{
  "n_kv_head": 4,
  "vocab_size": 8192,
  "qk_norm": false,
  "bias": "none",
  "tie_embeddings": false,
  "init_std_qkv": 0.0462,
  "init_std_o": 0.0,
  "init_std_up": 0.0462,
  "optimizer": "soap_variant",
  "beta2": 0.99,
  "grad_clip": 1.0,
  "schedule": "cos",
  "final_lr_fraction": 0.1,
  "doc_mask": true,
  "dataset": "wikipedia_en"
}
Each number is 500 + 40 x the weight over its row's rms, rounded and kept within 0 to 999. Layers, rows and columns count from 0. Numbers have three digits each. The size before them is the row's rms in percent of the matrix's.

# gate: layer 3 MLP gate, 704x256, rms 0.0894, rows 289-295, columns 128-255
# up: layer 3 MLP up, 704x256, rms 0.0885, rows 289-295, columns 128-255
# down: layer 3 MLP down (transposed), 704x256, rms 0.0747, rows 289-295, columns 128-255
gate289 099:487503577515527466537430456477491485534570513561394446502524503467473461441530474577426472590523452528489518471485486475458473535514445488528486548467510509537517562513442477514488505473456499476507511488525529479469495511511434546395483494531444551505486484483537519464487516489487463493516515440510633505511438535526547447459523512441512518484485483546476481500426540474577481572507
up289 095:495508540513535439473448486463609535535525453543554556504549457439466463490532474557467463536475441479547445493526494513532514545499475518492469501489497456432517429470577545533555471516555430502514444490485519486487478486516472544470458502612520464527509436548503508526438556567474530422570503515563485510520477550486544479481557478516392508487533433428520534488491487454541456531511
down289 099:535544455428512502400496550469492435503490514560513517501487451485517533546502553471457441543593448473558473510541522537566519493475518498461475519530611544452558481474511566508543574485521498522512533487588499520498493550549535468455479551471531489435527555529489517519434548539421515532591466489532473556550503509530486526501585445480469473473469472444486525458558477501430520478528
gate290 098:526537475534550474430555552456506513499596474493462577465534440489512549438506443514468519549442508464504478436504522473490463552540543486538486541495500515467540481511508478447507460485535530524544525496485461541533551511495412474485543473481490437492483531489411441518535548491522539599440481421460532472536488540463506525551427472431553554460461448470533502463468564462518551445510
up290 103:472531469448490515415481548475519510437528521527464517448484476427526501496430477524466421475389477470479462470549438473438434572524552499548509484486467463424490458546437446463439524536536496543514445527466432545498555468495438510452542488486491489503497482491456486521534585489586515544475501533455511524471460476468500583530451456410573527526516534520462512518443553448521518459458
down290 091:548454478515469548433557496542482487485519561522516524507443570500494497503502490487466478493494515499521521464507540493421483510505501429469492558569525454526539486536517413508432474535477442524545489554512514508567517478450493491400547569554414475549557500446495555435545541512505466477501514551493480552434480434512520531487495392508511465513487578448431477537520498471434504564454
gate291 102:461517470514514509545570468477514451498524439533533513563525572528415456435433471462443506505555524528470533533490560462457546520522493450595488489528438452492496491517561471547550505500443522491488467516463515464505509464497492479495551500498483421478478569563509448436499569472524499409523474559531478445527523529463523503439487592531459455440549601573554465501472472524435528475532
up291 100:437510515493534491428547504466486461476496544503538449559438495521397511550549464479466511453582515431488484561543496444452506541529460471480523437522429520492588468514511472495512500537482596443537512515502508446535464505431518505531453556477494536500530508475533490536504472471487560542477527489474480537496474523514511527456519481500554427481440436430419532622495503501528546520514
down291 109:441478489492522502546522527508515514482497557539547496488461473499522520490513472500439523536549468485525513484458508518462455539516546425567512491470505475456504455550493543496507505544572569437511499546472516531548507580450513541511517526417428437510474477502500412447499413446501538449428528458553426489520413437431501444543611517493493419449383530512410541509515498543490472475523
gate292 087:476450486568541561446448475520559521446455471519487458486495508417529466630514490496545582550516509492432488552471548556445396521438497463491514430504498483433515456519501540508443529459455551490431508461505580446458458485494487497423504469533477482486472533564501516508521510524486480523462470513415512492502546510538441487533429532473544480496499483427442536511458501485507561507500
up292 096:435538519481530370468546499593461557527516432511509468486523490464547479479495442542422499431470508545522420500433488460446396569524496494400463533498548544522493470563587496501531464512404476479556531556480464522500475474467551518528542477541490498484521516477480451523499456476458496497477545482517466477548529512509506450456534518491472582575555536426569460530485512480548385563495
down292 091:500434579449447443542519408458402508500454469489560578537481484485509526521520549534477564483514446437560594449473534531471526530462474499498523439512450485507502529470537523495492494528521476461481497485485466527401481464542551489516503574507447496494535566532468568496495483534552501537516477527540531499489541540425443526512536452522549533554474535503514483548499552488476521432442
gate293 101:463463495526521523493454531490460532463522484432457455495595536525522504412473498529545590506472498516493536484492503471582400501524452520523550447523521482558534484473462511497498504479418482488535577469453572488539502531487499530495489529579513494460502510507508554453474513508478601548530550562531410447559530496475468515484469535484517551471485556550452588499529476451471523525488
up293 105:446373464539484420523541557532498516473541498511479492460505469479390498483544484495521536437431444485515471512505476449506492482518494505521526491490527508530547488514501542463467476442519558466391568527535499483422493513459533541558500481504578505463468461553469525476518509439463511561430570581448539523486489458528487520519540478457518488513536530455532499500582480548537498618518
down293 101:433488481479533511538550548514435574459513570557430479478468487472466513587526510510442495545489472485508500486561467501462506455505536501537581449528505501411557454476513477521492477437491640535496535515530522470488533470447484501550554495576574431494470518583505525535555502538494502540413531454480521495469463471531530476494552508457537491502462567445525494500443488490548491545506
gate294 095:539451538477389475433509486552537478522504519418495568472446486491496541461440525493601492527556563463510432520481529531543534560517442505466492533479480531502535498558514535536437542586515570529529481472511481453468467512486550492427481490497582432517534472472472503508514525531405522493483460472500465494503501556519469577602509465514614490516433562532523571400491526485545481461521
up294 096:556492502476544540502463580518566443469435476563497516486480540422557464487526442573520514435532496572501557501486509441489511484461469482525501522494488442479507559447515511457493540515478489519518473475516519559540563484488501473521519544565451525523530547448546491453537484479441424576567499515487552533481471464470517435439466458428483500446535508470453458505506509445424524473547
down294 092:501563483544403518504521540497516462521482409492440519485463501511548451508490545452425432443458495493545554521504499496502465557553509487558531471499494600524538526481451558493489533450455521438495510486488526430504460519487480523496493452488486529503522504477510560431470569485509537489483523506523463504516539492517520504545446493454473512545485459542488497568555407511577445586503
gate295 108:484555450502571466527499411429520534487528560465501514516479496511481532536527521504452509517509513525523470489428505518409532464521595469577469489537551427475458437511552435506551519482478517487462479494502489482462440452547481513471491467432485513592504506556534513516433472533483545535516521516537502435548493493452478448507470563459480454482555491524546493475506484511494555460483
up295 116:459499434426540484440506411497504474457549571522491432548419570491596529479455459501434495504539476478482521510503545483482495485555605465520488490580583407508490547487506494465500495557491502488477467529423467514474592496453579489527493508560475513557483432487504502516424524486503494540499566476559493458467478429532499477503433483495503489470527523534538503478552502511514531458473
down295 102:537493473444583556493517477558533446502537581538518509586454484478551478560445404517461494439517435483503475501533489513502498522558502488478508480502420492426533515589515496427497437518501468512476389526472458516513497501484575457509535514505540453518553506427532462523465552570541393574398517540554496499447519494532452552467493498443541476497477573524506539500532532515467558549468